{"n_layer": 15, "d_model": 256, "n_head": 4, "n_kv_head": 4, "head_dim": 64, "d_mlp": 1536, "vocab_size": 4096, "activation": "tanh_gelu", "norm": "layernorm", "norm_place": "pre", "norm_eps": 1e-06, "positions": "learned", "qk_norm": false, "attn_scale": 0.125, "bias": "all", "tie_embeddings": false, "parallel_block": false, "init": "normal", "init_std_qkv": 0.0172, "init_std_o": 0.00314, "init_std_up": 0.0172, "init_std_down": 0.00314, "optimizer": "soap_variant", "lr": 0.00336, "beta1": 0.95, "beta2": 0.98, "weight_decay": 0.04, "lr_head": 0.0282, "grad_clip": 1.0, "warmup_steps": 200, "schedule": "wsd", "decay_fraction": 0.348, "decay_shape": "linear", "final_lr_fraction": 0.02, "batch_tokens": [65536, 131072, 196608], "seq_len": 256, "doc_mask": true, "train_tokens": 622000000, "steps": 5102, "dataset": "wikipedia_en"}
Each number is 128 + 24 x the weight over its row's rms, rounded and kept within 0 to 255. Layers, rows and columns count from 0. The size above them is the row's rms in percent of the matrix's.

# layer 4 MLP up, 1536x256, rms 0.202, rows 687-733, columns 224-255
size [101  95 120 112 120  92 115  88 103 101  97  85 105 102  93  84 115  80  90 105 104 106  89 114  84 112 113 110  95 116 122 112  84  92  84  84 112  96  72 128  98 107  97 100  94  93  90]
[[124 147 188 148 159  90 117 142 120 131 158 103 122 126  88  82 106  99 115 116 132 173 112 148 154  99 122 153  93 122 151  78]
 [145  90 147 133 117 142 110 157  79 136 139 139 123 126 131  85 121 103 115 143 152 160 120 165 102 127 142 116 119 159 126 150]
 [131 161  79 116 146 103 117 147 157 104 100 128 121 121 180 115 158 124 117 109 122 115 100 183 147 104 123  94  90 126 124 128]
 [110 117 129 131 136 127 147  87 137 151 149 117 153 145 113  93 131 145  82 134 130 136 115 100 114 164 166 130 149 139 124 104]
 [116 107 106 189 103 155 141 156 142 124 166 139 134 114 146 100 123 115 151 119 114 119 122 121 161 151 187 121 114 105 103 102]
 [155  94 118 105 121  63 132 122 125 120 153  92 146 171 147 135 117 136 104 110 129 121  48 126  98 151 176 127 159 166 156 161]
 [115 150  72 152  64 118 111  95 113 155 131 147  95  69 125 148 157 163 126 121 136 100 140 111 135 119 124 147 127 138  72 174]
 [140  82 165 152 139 139 105 100 112 117 111 176 135  92 107 128  84 112 129 130 150 155 129 156 153  91 172  88 155 135  63 125]
 [119 113 142 142 123 143 137 131 162 111 133 107 115  97 140  91 159  77 128 131 127 134 116 105 157 123 121 115 119 180 118 157]
 [160 136 165 158 109 157 159 139 154 132 121 125 145 143 117 122 141 125 134 161 121 138 109  87 136 105 131 109 149 128 113 168]
 [175 116  98 163 141 186 120 116 136 137  80 130  97 134 145  82 162 137 134 131 142 154 107  89 106 128 119 105 122 119 125 101]
 [136 127 141 165 143 151 116 123 148 112 134 161 121 165 151 101 112 131 118 156 149 128  89  93 147 144 145 117  84 161  67  95]
 [ 96 181 145 116 121 136 105 107 113 176 137 148 127 130 113 124 176 121 111 190 118 125 164 150  87 111 124 140 155  94 152  87]
 [102 156 115  98 111 147  86 150 144 144 121 124 150 103 105 146 121 147 129  84 130 135  81  89  75 132  86 118 132 132 131 132]
 [ 96 144 148 108 134 119 111 154 161 117 166 133 128 135 134  86 146 136 108 125 107 173 180 107 161 119 153 186  79 134 101 117]
 [132 124 118 128 113 135 107 158 104  83  98 153 117 123 133 149 141 104  70 124 115 105 161 108 112 115  96 140 166  85 153 111]
 [ 98 107 148 121 113 126 111 169 118 130 139 159  76 144 128 113  93 141 174 128 114 102 138 117 133 175 144 120 116 138 108  90]
 [ 87 124 147 117 121 160 127 111  85  89 129 105 122 122 130 110 180 113 127 112 127 129 149 118 137 113 126 107 100  69 185 128]
 [113 105 124 158 114 102 111 104 140 121  76  96 124 115 128  80  93 111 144 173  91 153 123 143 167 165 140 121  91 117  72 100]
 [136 140 102 158 155 102 116 102 151 124 144 103 131 158 115 175 123 137 113 163 126 107  85 172  85 107 113 125 124 104 106 106]
 [144 122 139 109 144 112 135 144  98  90 133 130 149 147 170 110 160 115  94 126 157 109 124 125 115 172 153 124 147 100 136 107]
 [ 99 140 110 125 118 120  99 124 145 111 156 138 155  96 110 130 136 100 110 194 121 121 116 102 156 171 143 133 104 163 123 104]
 [ 99 114 115  99  91 123 110 137 133 103 146 120 146  63  94 135 139 146 174 108 116 181  93 113 162 135 115 151 144 111 129 141]
 [113 114 160 143 142  93 107 129 133 122 122 131 147 117 151 108 136 148 105 119 130 132 127 125  95  88 143 133 115 131 109 104]
 [119 131 153 146  98 109 121 120 122 126 116 125 146 174 117 124 131 135 127 149 168 156 106 108 149 166 136 145  91 138  99 132]
 [169  97 109 152 154  90 169 111 145 144 124 169 112 111 117 107 152 156 123 112 116 168 125 179 155 122 143 115 156 127 130 135]
 [117 144 149 122 148 159 131 134 173 112 157  97 127 135 127 112 118 137 141 134 156 138 125 114  93 157 129 170 135 129 139  99]
 [106 155 114 106 146 129 159 151  93 125 146 141 123 158 112 148 140 121 146 167  96  96 128 108 113 120 107 126 142 103 178 152]
 [131 148 119  87 178 166 115 136 118  80 141 169  92 123 151 113 135 111 118 162 150 139 151 142 122 103 200 136 122 142 156 111]
 [172  95  89 133 107 119 114 105 149 139  98 152 107 151 187 121  82 111 133  95 167 160 117  96 128 115 174 137  92 126  93 136]
 [142 117 114 161 145 146 140 153 151 123 138 109 111 107 159 117 118 124 139 110 141 140 159 115 131 118 144 168 125 127 171 140]
 [135 112 127 176 124  98 132 148  98 138 120  90 108 117 100  75 113 107 104  93 123 101 129 124 137 139 139  92 170  97 171 136]
 [143 107 105 125 133 147 121  78 144 140 117 144 145 123 115  99 113 127 128 134 160 112 107 103 177 132 151 158 130 185 103 133]
 [151 138  80  62 175  95 100 155 118  89  88 170 118 116 154 120 159 115 127 107  82 123  87 136 120 129 136 101 136 100 114 130]
 [119 111 133 117 121  99 139 134 148 126 135 129 162 112 128 161 153 123 129 148 118 124  99 118 130 138 120 172 123 118 100 116]
 [110 111 126 128 147 159  84 122 117 140 140 101 103 111 135  65 140 112 110 135 150 106 125 118  92 115 114 106 115 164 150 141]
 [136 128 148 100 164 150 136 139 112 137 123 115  88 119  89 102 147  86 130 141 121 139  99 128 160 107 139 121 117 121  99  91]
 [138 119 121 134 126 124 124  88 143 190 141 103 107 104 161 143 132  95 110  95 159 127 109 137 123 164 180 140 134 135 118 158]
 [124 152 166 119 140 147  95  87 117 127 106 135 132 127 167 159 119 115 128 148 118 143 119 111 122 119 171 110 137 114  98 158]
 [141 153 158 130 116 132 141 125 134 128 148 134 104 144 125 148 126 141 176 113 149 162 147 139 101 129 106 168 121 132  98  65]
 [109  90 102 153 150 134  98 127 151 149 120 137 191  91 187 135 134 119 160 105 141 120 114 128 151 135 148 113 125 163 104 121]
 [175 164 153 171 138 114 114 123 132  96  84 111 101 138  99  92  96 110 126 153  81  97 119 146 114 137 123 104 149 140 176 133]
 [152 118 157  65 163 170 133 131 143  98 160 105 122  98 150 143 162 149 165 157 172 102  92 137 121 166 182 124  93 142 158 134]
 [130 124 100 120  74 122  65 136 148 115 135 153  85  86 123 109 106 119  94  96 150 130 135 162 113 125  97 137 135 141 104 136]
 [153 147  97 143 171 155 102 153 133 103 124 209 127 151 142 155  85 177 189 102 102 131 145 123 109 146 130 120 151 128  91 135]
 [106 162  78 142 141 137 100 108 120 143 144 115 108  99 132 133 149 124 167 127 143 162 165 141  89 115 145 184 141 136 124 108]
 [148 130 112 172 168 162 126 123 143 118 127 125 127 107 168  76 102 143 106 146 128  86  96 105  92 130 120 150 148 156 146 166]]
# layer 4 MLP down (transposed), 1536x256, rms 0.195, rows 687-732, columns 224-255
size [ 99 109 129 119  99  99  97  97 103 110 101  92  97 107  85  87  92  91 103 103  97 108  83  89  89 119 104  90 100  98 104  84  86  89 104 102  90  92  80 129  91 100  84  95  93  88]
[[138 134 144 151  81 144 122 129 151 101 126 103 160 117 102 156 121 112 123 142 151 144 137  97 159 116 128  89 124 135 103 167]
 [ 79 108  99  82 155 117 130 107 109 106 132 132 153 129 113  82 113 109 123 158 158 161 106 105 107 192 110 150 130 152 124 121]
 [114 106 130 119 106  94 138 156 137  92  99 121 124 124 143 112 153 161 150 133 127 111 120 196 137 112  80  65  92 156 170 113]
 [120 114 135 109 121 139 122 119 152 145 124 138  85 117 140 105 132 131 118 174 142 208 108 161 136 168 145 129 152 154 154 117]
 [128 124 145  98 146 113 113  97 101 145 120 113 111 154  90 114 131 144 115 132 136  83 161 155  95  95 103 145 155 141 155 158]
 [118 129 125 109 101 112  87 126 165 115 121 154 175 132 138 165 137 151 116 124 150 122 106 133 151 150 121 130 117 169 130 167]
 [114 117 146  91 181 121 127 137 154 122 125 124 146 152 126 110 112  98 138 122 151 130 118 128  94 149 139 118 143  84 182 103]
 [141 133 146 114 148 154 115 111 147 145 139 111 148 108  92 130 110 140 170 120 118 106 122 121 112 143 107 143 135 109 141  77]
 [102 141 135 100 137  94 116 139  98 124 116 108 130 130 125 137 116 193 131 164 183 134 150  98 123  81 103 122 132 124 140 115]
 [124 159 107 142 148 160 145  79 124 114  96 107 169 120 116 108 124 109 141  99 163 110 183 119 145 143 164 108 100 123 150 153]
 [154  98 141 142  87 128 194 112 103 134 106 122 153 139 177 120 124  93 131  84 140 163 133 112 128 130 129 161 126 109 113 107]
 [176 112 121 154 158  95 132 152 127 126 111 113 131 130 113 140  93 133 163 150 121  60  72 146 136  85 142 143 130 144 124 114]
 [136 163 142 127 145  99 144 158 174  91 164 101 137 173  98 119 120 139 118 102 124 115 128 166 172  78 161 142 143 104 126 154]
 [ 86 157 131 175 144 159 150 115 124 126 151 133 138 106  92 145 135 118  98 113 158 126 119  93 160 130 106  93 131  98 129 117]
 [115 110  91 133 166 149  88 140 130 138 110 113 100 106  87 141 136 109 140 109 118  80  79 150  90 123 150  94 130 139 130 140]
 [135 110 170 142 146 122 119 129 122 153 108 115 162 122 127 152 163 134 155  96  81 120 170 105 123 181 163 104 151  80 129 115]
 [131 144 121 180 149 121 126 131 112  90  73  78 151 117 113 135 132 131  71 121 132 115 116 145 107 115 115 144 121 138 120 165]
 [125 164 153 117 175 158 131 148 155  93 132 110 129 148 137 117 145 126 118 119 141 157 130 116 144 103 138 124 116 184 121 150]
 [154 102 118 167 152  79  83 166 121 163 124 129 125 127 105  83  60 117 175 125 150 101 131 147 140 141 148 145 113 148  99 139]
 [152  85 129  93 130 141  99 149 114 134 176 114 137 148 161 103  98 130 168 105 128 146 140 141 119 171 126 171 154 119 122 168]
 [123 141 117 171 111 122 130 135 181 164 119 125 135 114 110 191 119 145 142 123 115 110 103 131 159  93 133 107 132 129 151 124]
 [126 147 117 116  63 124 125 131 140 100 156 112 125 142 162 153 149 128 129 149 126 137 143 145 122 133 165 132 176 134 102 153]
 [160 169  86  98 141 166 162 118 164 135  93 126 108 152 184 113 102 117 105 127 102  58 135 116 114 136 102 124 126  90  96 139]
 [145 158 114 130 127 146 153 122 124 133 119 110 115 128 114 135 127 106 147 118 116 105 141 148 140 162 137 128 148 134 134 138]
 [148 150 116 137 127 120 170 132 131 136 122 134  94 150 149 134 145 135 104 127 145 160 179 136 161 137 141 181 103 134  65 140]
 [129 122 159 110  98 115 136 109 110 155 142 124 144  96  61 125 159 141 114 131 108 152 105 172 129 143  77  98 183 159 107 109]
 [140 117  98  95 139 125  88 103 111 176 112 136 154 129 136 134 148 155 130 149  92 159 149 104  83 123 108 120 160 127 125 124]
 [145 116  94 109 120  82 112 123 145  98  93 110 145 125 107 116 130 142 113 103 146 165 115 139 141 151 149 144 117 174  95 142]
 [148 121 160 145  92 152 137 109  83 223 100 115 122 168 112 113 119 114 129 128 104 154 143 132 100  98 119 148 152  85 121  93]
 [ 89 156 109 128 131 114 105 162 113 123 132 114 105 128 138 105 155 125  49 117 100 149 119 136 116 149  93 127 162 107 113 134]
 [ 82 137 149  92 127 100 114  95 102  98 110 121 124 180 120 101 101 136 109 128 129  89 131 149 165 169 121  84 165  85 119 107]
 [135 129 130 133 131 126 104 125 146 123 141 178 178 118 150 171 144 161 139 166 134 178 108  97 155 134  98 146 111 148 100 116]
 [129 172 131 105 121 114 153 131 117 135 140 101 112 157 114 143 157  94 161 171 117 146 138 149 137  97 146 137 165 123 132 144]
 [101 133 145 169 109 111 145 113 134 156 164 131  85 133  98 159  77 149 133 137 128 155 120 130 142 105 116 160 111 124 144  98]
 [134 120 135 158 159 158  82 143 114 116 119 159 146 134 113 109 154 102 159 154  89 132 149 138 147 184 145 157 141 106  94 112]
 [111  97  90 111 128 138 131 124 118 121 128 122 113 117 118 109 127 140 107 127 191 119 130 149  89  94 128 105 127 106 147 138]
 [112 127 106 139  99 114 125 127 175  77  97 130 147 108 114 171 104 137 133 123 116  97 150 132  87 158 132 126 143 140 152 124]
 [126 143 133 116 128 106 112 201 121 123 111 116 138 131 143 150 108 150 168 160 103 151 157 115 136 107 117 159  91 115 133 110]
 [150 103 101 147 167 150 123 124  76 157 184 156  99 162 169 105 124 107 132 152  98 122 132  86 128 119 123 121 109 114  79 107]
 [114 141 137 131 144  62 132 143 116 142 105 151 153  95 104 142 145 174 142 115 155 131 160 154 117  71 104 124  96 143 129 130]
 [160 144 126 108 122 125 156 125 149 134 123  79  95 179  97 101 147 144 112 115 116 119 127 123 126 162 166 116  99 104 122 127]
 [ 82 115 150 113 107 130 132 137 143 144 133 126 192 126 100 141 123 166 124  98 172 146 126  95 150 115 175 161 140 146 117 120]
 [123 140 142 184 164 118  96 140 121 172 135 146 177 151 145 123 158 118 116  96  98 172 118 127 153  87  99 148 158 114 127 123]
 [138  91 127 144 102 113 116 145 162 147 145 148 138 168  78 145 108 122 157 108 133 107 104 141 136 119 137 143 136 118  83 136]
 [ 82 134 186  98 125 105 159 139 153 146 135  77 133 114 109 133  86 116 126 143 129 144 101 130 143 142 146 114 136 129 177 145]
 [121 127 154  74 124 125 151 139 139 120 127 142 141 183 113 134 138 112  79 112 132 124 104 158 198 103 136  93 123 151 126 133]]